Part of a small language model's weights.
Architecture: RMSNorm before each block, no biases in attention or MLP.
Training: a variant of Adam for these matrices, 321M tokens.
Each number is 128 + 24 x the weight over its row's rms, rounded and kept within 0 to 255. Layers, rows and columns count from 0. Numbers have three digits each. The size before them is the row's rms in percent of the matrix's.

# layer 6 attention key, 256x256, rms 0.0586, rows 44-56, columns 0-255
113:126107120118154122186068138121103142134204116129109131136135115152146116130142131148150137102112115128091170135145100139140148133133105105100081117178089148095117078140118130151107144131155099127141084072102158120138120077107123150114130127095154153131163152116152105124119100100139155108155133160075122130114097114121122148135091101104123097123123169105124090111151127125113152142098152134100145139125098109087135139091119119113146154177149118103162106139135142061077131155112117118116109103164135143131170141090143115131115101156171156118102204126098117092108137116130119103121149130140170130117133111140146159136098138105107171142159156096084080151105161166128142098143095121127125135125137118141101166148127144098091140120141118133132094131123112120122123122103126
055:142101147111140116134075146121145112122120160175115123129114144142121091085112132109144148136134106092086157131117104140158105090112117097133132143110105121086132122162140120140130125098134115143149080146145110128124149130144120134161079109109111133135176139131149151150105160129146144114125112142172078135127127158111105143116156148104126124139139085135146114085090140123127104117090139109146091102164132111154099106193115116074145130123195117179130164125093140107157106122132161134120154178174123123133119131137151124157114150102106163109132146137136123122097178143099087138133083116136115135109120118088153132175096143145104140097112145100126077083133177080135100095140169163120165120096163130112135123150143119129146091142123140143125095117088141180124103125158150
108:110134106100093103067154108160147119140104142105157137122104097178114146108147128186118113138152150086102106106115125101114135126132137161148178119107119154140093128137118163116146067124108154092111150175107133149114151123134143116145130155135108091129084126145128173126087161162118091113152130103123142144127120106138123157123137121159163113152113131130163144139160146118138153118132111129106109142121124121114126147138128136137165094158082096116078147135124110184108145093125097112117121119117134170109087096149137108161139179097122077179127134158146121106124125121093133110142147142119121113138117155140143128080124136133124126139146133130171105154120138109136155169125057157106130132129089201132178100104119131156130129184115148103146085101149134131136146154154160
313:155128122136133134127077137159113111130147120129118127120112118145154111153134104106146141130095189135136129139144123108152085216109115090159115101165140129140162078115112135124126141123141059113097095111132168094121102104071099121169145128085180134140164111151132128091080107141166124123119139196095093106128139152180144115152142146111090139117161100121113109089140137148122097140101130089100128141148143153161113159101099151135149124127162115097137134118125108096092119157126145160165147138118143108126141154147129144142094114191132186142095139102092150137134141094157165142117135132121116147113137102146130109120088122128133106146143165134118145142134139134144128138109145101161102151143144111137099128158167090111129099148135098126119155148109152134114131120140079
081:092118194131146093107156118101143166150123145150114091136117135115070156058119136139148126131142087130135109124076150132137136103101127168099143132101099107123111125137129131132125143120144190156164114138158124153135121159146115145097104107142072134132112144134135118134161144121118129149139116092178130136114167136118122108130143117117168130103103097122135177152110113116147125130120112116156103143085132154087116103174160091112103132113134152183089093107110147121149139099131131124108128144147087149129106136127146117085159138089116093080161146154173086126111116107109113120117098113124113112111120163147131146147162128114137148121088098121170103074111136131109095168135148160124142100098097149091182138132096160165120122098143157150130103107134110139115129131145171
120:122108140108161113124069142159090109111136113121142132163110151160145126127138150128123119143090158148120123192146145105177089193133123130184126125142124130132160079139087129101097154127175109128098070116097161136112146119083114128128137160130165121115097122107120127065093142179130142123090109173098123135143119134147175121125134116136106150116168100132084130122174130131097147114115124149132131121142098122076156167086118144145129120123160124148133116108113121107083103146117116153136137118106135090115131153131161139131099121165123174119093119131097119133097121120143169113073139151117126153145096130176121098162090120128124106141131167172118123145112167144112140135125146115146142142141107143086153136117149099142141126156134121119084105092136167109095167127134120
126:119119092097116143155158143109129142133088123152131134125140121120121145118137201173098156132137101120123128145150131136111163020179121129092146146123139143161104159121132139159151081126137215149141150162123097141149132141154111139085125095130106124139135147129151147156178139100123138101138122071150146141133126082075105151116111127134157155144115123150151146164119116131118117100134120153142127132139120113133127106146152106145140123109099158161108111114168171147178144102111128111109112121160122140155090084093113122113116116132126078108143131144159158103122124166122113123158086143164130103110110154111150144125166132094135134121128093093159138107150078119125147121139094160124117114121101131114161117117110143164140140123081152127158119127168107104153129116097144
107:132092151102111117122126139084114183127144131108109109146149137047140155134120106156120115126115089142105105154149114163133127099177114118089121116116092097128126111103123172128103106169127116126122139140145131104111118111123106126127165141105106148155143151104150118158127124108142136115128110118121105178114147117138091115153133115111136131116070176139186117119121112125129129124108125104119153119079130106075157120141122084143118156129123117091119089078132117093131126145142128132135100163121117157077117106149108157113156120104166096138098145159129118090147141114128108108091144097129131144107128136136127123114126150136108170077151123144131100105111139173131174154153126122100129066105152143167177182134107128086151118148151163156127117161172104108182123074126130
090:128113090157143131082150179124121108127131095118127134095152132114118130110126168121110137136112109133164110107121134110130139129124127142197167143121129136135121150195139136164066105142090145134144100156142142134119104109117153097155117102104132177153136183076159086130150096115151131137096099161136141123125134139147183106168161110131137123123150115148142141133155120117164092099130143120101142115142106115138132101100119148117116109098193162113107133170153139141129136117168156110107111203152143163099122098110106130136093095126129163145100136116151125158103172112121113142116093116129096096133139125081108108097123118132110144137098097130124104173137134150123112104139130118129086192134114116142137112119121102155107064087123108098144137147131107112122133127073134
097:136126131141147090138092185135136100101140115116117114143093141168137145100118122134135140141105167168142171170136175104153138201098099111137123095147118119151134119164117171142123123128132124130118065089138168146141103110109105130167128096091150119191133112103181128127113109151145115136092179160137114144134134130142163099114121135146121130139158065120134146140163134129143079108151159163126138116097182174131135128089121121133146089112134143126118127149093155120103116133126100124144132109128080117136137099146105174124075105172108149098130133169098141129120116146121122145078085113130128142129113144125086111109082119145111140161083135137109122112106158148141133154123146135146120148131110132126121131139148108142136078100134134128133145156150155122054143133116096
098:108130129127114131115146113148128130154096147168169184125135111114126154094140118138145112142157117127080163111091101168104142056146129145121136134128124109115137145085119133110146117132140139128150125150170118126128144130149121131100129117155120118098116097132105096147187154094119094095122148093148132133153120108111110153115077123134143151131108127143184142142099102142064133135099102170129130135098145152172145138145183111154143114114137125112127093118104176141167147125110120139132153166100159158148097116074130111073129124097107094144150104157183137140136127098141121110090086106152148112142144145121151125137125116088105146086149062167151129116112135137119138141161099090141113092120106154081137117148131150110102106154124157111154145177152106101140159105143138
105:152137083174131120161140123127144183145079120132128164137135123172103173111164109110127151121164093085125124122157101166126145158120142103101114077126126141160126130161132129113140129152125109103149092156123097109156140134125146096123147104165089132166137129097124141172168102144100154110155154143152139136134163107108122199108114129107087127184096104135140141111052167139167137083126134092130167101112168154150116119146152117096108110144088149128111158153121122152134146102152165134122144136116110172112110145132131147150079137104137132141151098171127172157165096168103114096130127099099136089107130129143121105125134146134130134104109131103135174110129141098121114145103159149106162120111126100163116141131127154099121138119123127117113105144138169115100123129089137
100:134173111110157144121143101125165106105147127126132140119180105132150120152119090120078148091125095093132154111114119091100148110101117148163098112138147135103139125115088120142146180074119188114125154122089136113144167128173136147143109125161170147068169109118106166120128118132136082168148083114113143140109124145128110099141141164123136168095063142111159155110123154128163143190124109133131115149157122133132116124136107104118140147153067112077156172136152135109134142099113136108129135130112146142117158101169124132120118147071139113150124165095133077097151111109153124121174130124132096133110150152121126130092174130156156125150158122126089108121123126137141087141117124138123119103118142149138091117151140110108160141117122130146149169137082147098133099153125136
# layer 6 attention query, 256x256, rms 0.0596, rows 45-57, columns 0-255
103:129161103145139147139106163115117132124138111111145119120138120134137093174132115126141152140148123127104114144116158125130114153120118132149122121180131092141170122110124128140164125118120096133123119127122162073130144124148099133137173097095129117160153075128165092104093106176165142087172114172113135112120083128155166141153087106131131102132169126147125138135139142092103099118146135085132160139121112106108169103102061081178155128146097119116149132170150086103132098163096148094151163153123134122117109114119113133125120115133114126099135126132112141122106131117137169091086104124157116175117152174165127147145113087106119118169132132082111136134146139140092201142124131157155121101137148087156129168120147094130146118137114091121124178126121171146153141165115107
097:124119181089143135132134140123078167121093108100186109130142172090151140168083151148155096106127135161148130150113145160132131146118140114105154096116147085157124117162082107133133175127121142099093137091116136146148127113084139129122151109119092114142065145111109168135137133101121116123087139122152139133078149131129105156121105099101120124131132100157130112135115154129135120106149100183150153090082169105086120123142125152175091114101110152107111119113151096124139102144153164104153101098130131109157123146138126090159137107139113151092134114125126101132140154127120104144137173173101113124167130123134079112105083156148194135154161131168068147149148108125137114112126152136103133114101112135107153138116086149137130131084095130114130130117143104103143113142142132
043:137150140114151106145110133142113145150133143137138135141100129122142148140079075172104121141152117127137113121184109140170116124097159148154135144127129121132133119123158108119116156114121104128145130135159144135132184125156138120131110183138113135135095156092131146130124132138113172127145172120117166110173092103136116155129091129159101121144108123110149138130114138100139122159103129166140145101135157148128118132133167138133057132112130147124129133121197168131162089114171111116089140140099136146147102126115119108095135143129082083077206166158123111136101135146093133121154135114129119132155103112121133127110143199141102143169176139120098119134107137130079136201131127115146116102171095124089133153127094153083139124164144142135127104112086108122138144111181127
089:153076105183118169119091133130095099116153172133118120131165110132168068180125109115122115126126137093121142141116149141149103139127140110157116096168161140107148093108129116137111099138115126147144156110091157080102127109126097121166119151117144129144147130116146097109144139116122145115144121167131068128101148134139117137157174108114119107162123103105087144122137133152123124108132148064142117124125126130126147152135117144149166135198102125134103132157160113116101118151165195150123144099109124079096081121150105177129115117118105176159106133084122166119158141133183127103114139109168102164129151131129121127138164164127118149135123133119156167145137072136149103095087133097116100148084150135172132121111147124141135136134135110122151109143135129121138143112108079
100:132100115122082131141115142154170144102116124131130116108129159139179107155119119112126130113181122137112116122111148125117104119092147108136178143119139124113108110184131124142126152101092122127148156114119154152147125116127106148152126098102124110144112150127128165129140143139092150110139116120145126128104140121126118116151146122127130103165116096131108143153133131203161152170145066139138086120111160121113132155177094099167112136111118179104157138165150114152111134126097148085110157161166077150085149103181132122154149133147190144102144085114133105133158116130136131111155129169093066124123131122125122153159124139164125080162117111129163142124123111128193152152105139134131149153093135141121118071134137140142154087091157100151091088143117109142132089106094127
092:122159143109130137095131118126159147106144097101156160129108121099085115138130093116145105119103140121112099130129120127099101138107140132107111187154153131127173161112120121094138140141106100090117109143127133086155138131124097078166151113144128139095118128109162139142083112177103156101130134154165145151150118139094130094122139154095077102149109149129118126108118137114119095127094168092128134139122142112126107101137104171142169146163148166149101161141098112103116146108127126103102144141113096113111113134174129138110137119108138101137141138162092182162162092150133146164132104149178103141105116135106119095125105140164107118080175141179099139185120165136101149179110121074123166141135131116122156149139124119093120160061134128112110128153112146168137107140120098
107:132148130133125109167149113143116088118043140085106110103130140132111114113090100134112150128121165123141154147152176114144123137097108149120150142114153155103106128093150129140112165105171127089153121138127138187159127144132155107126092129102147131087137122099100152142149142119118151103105091151111118163140116129110140150116145159121134136075123105146086117124116137140087162128145118119142138114098167147163137170077157121140145111100059148129080117151111124146129123138091114175123129115117107138099113138131092113132091198136120119094163119145182142150186119122122135129093126124136175161126108137146143132118159093101103141079123100156120103160130115154092083122146145113143121162092149132075129121091119166118132134123140093128133142149102112124099119121165125
096:134109159120119109165144112104200160109097134147148095152116126145106139127150088171109072146162144073102163121107097118143145119106106150154158145152083151132165125081142125088146116136099130099122126159125151126134087143150119147133172146143106092093150123138136163127071118108107129155165137110150092130088109136108130141110117150148139132138171129120135137090152142137090160110175131096120099137111129092123125116124152127123137104088102094135112114128098089124135110079137133149124158134118103146169140179128122109098127141134122103099106073153079132144083140120113125161119083100143113125151111115173133113129155078145111122093158110146155165128110095141128151145112116133108139099174104121099137149100118126100123149116121155163091136153138123085113133121095141
101:119138190100133141158119137133158091116148136125169135131129145146159134130103125146101138146176120083115165123131098133113140122126129148171225115174157142126095108134166081122142107125103122167162139123120131145133127097139068124134118163100115143103072160156149122133123117129082150133146108095114146143121097120090135116164136144082137113133106111144103153122146146159130125159114154069138136129140148122156153159172125150133118096128099104111106101176148151128114136137136159094102110139136148123092101137154128113137146152115146126124154115139141153172128096152118186144198130151095078160109096143155181075143149122147106115128144128130112145133089109154148120132095134115115169119118151147145126126097135130114107140118121136142174115128141131087134112101132149
098:110104092130136115127123129135102141132148134119154092105110064149133150115127099117172106116129145144125085127139179112165100134144160131122148141168121131135108118137132150112153131162132117114103110080161127134172101122107146133145140112164116170112118164124126153146076112101120137120125099169147098111149148129161104098149150134128110167095111129126155125125098143114145102116150129123203081200163130148146125121159108126104124158171092124131097160147112135116129160147148155111095114100102148114087102133165122115109186114151130104114131117116143139091160147112131160092157134133105117132170103134138090100148130126148116108173194161117127111100145093165123126119128113144154153154114076136134159149132124074110145162110175105108140121133114147116135071122143136
104:163152138151152127142146154140111091121126143179149100098168147135126127074148167124056132138105147139134129134139119121088141130151074103100151157149145110139121159128120073079119153106168118202132080101097163138080159129121111149136169114129116177109121158151144093098142131123131143123138080115131129103120091126098120125166098133127147110102157116108146139123157134112127118086142205137107118107139143135181117138108097160119135151133150146120134145111142161101098108121085119123153078131111134089156130121133168120132127128140137150131123147108118138120120134100134146117149129111170096131102124095125110126129126155115163118166113122129149092121120108110135117086141131138170114145135137163156112121121104131127129117106100169165154131106123119150146058173150092
101:118099155142109127115109135132077111131167117106117090134111129142112109138124150165164160126129120104123076155124116126097115135148091121154048115146140124115110097114168137142105076132126086094120111110151106146121126110141138164131138125126126112124140164140116090090146167128158118094102145130130159197157147123149125146096156098151146124094121113096132120141120120111112145109120141129136138103115098124105148118105168135103119147128136084118130115102076099146087148125127135131158100054132132092173165149083127168150129131143093114143097148119117105096113140156117131146122135157137160116125163119104169136083155190104163141118100186137122126173173156117114125121153125137137129093128096124137132152132115146118128160141076137120114148083095156133136174103127145
102:161099140136144082115103130133096111112185163120156132092087151115149136153130175123127142128137142188110141126138142128123127128117067131112189151081091101106122118151142128071122116109139133180145136158110091107086128109124154146147136101112141150094157137140109147091132146127169139165152096112094117134113108153146176143124109155103178122108125131153104127149166088139086113157130119128139163147137113066131108096095152122121141105117134143103126121165126138127119127096138130172123173132167152138101129081100115114123125106104158105098154139133109127151152124130076112126179128130140112115135084117170087137138165162107141106143140088130136146106101116160134165089142164115161126117168123117135123149138122112121124114123105121147176124131144133119161076136119155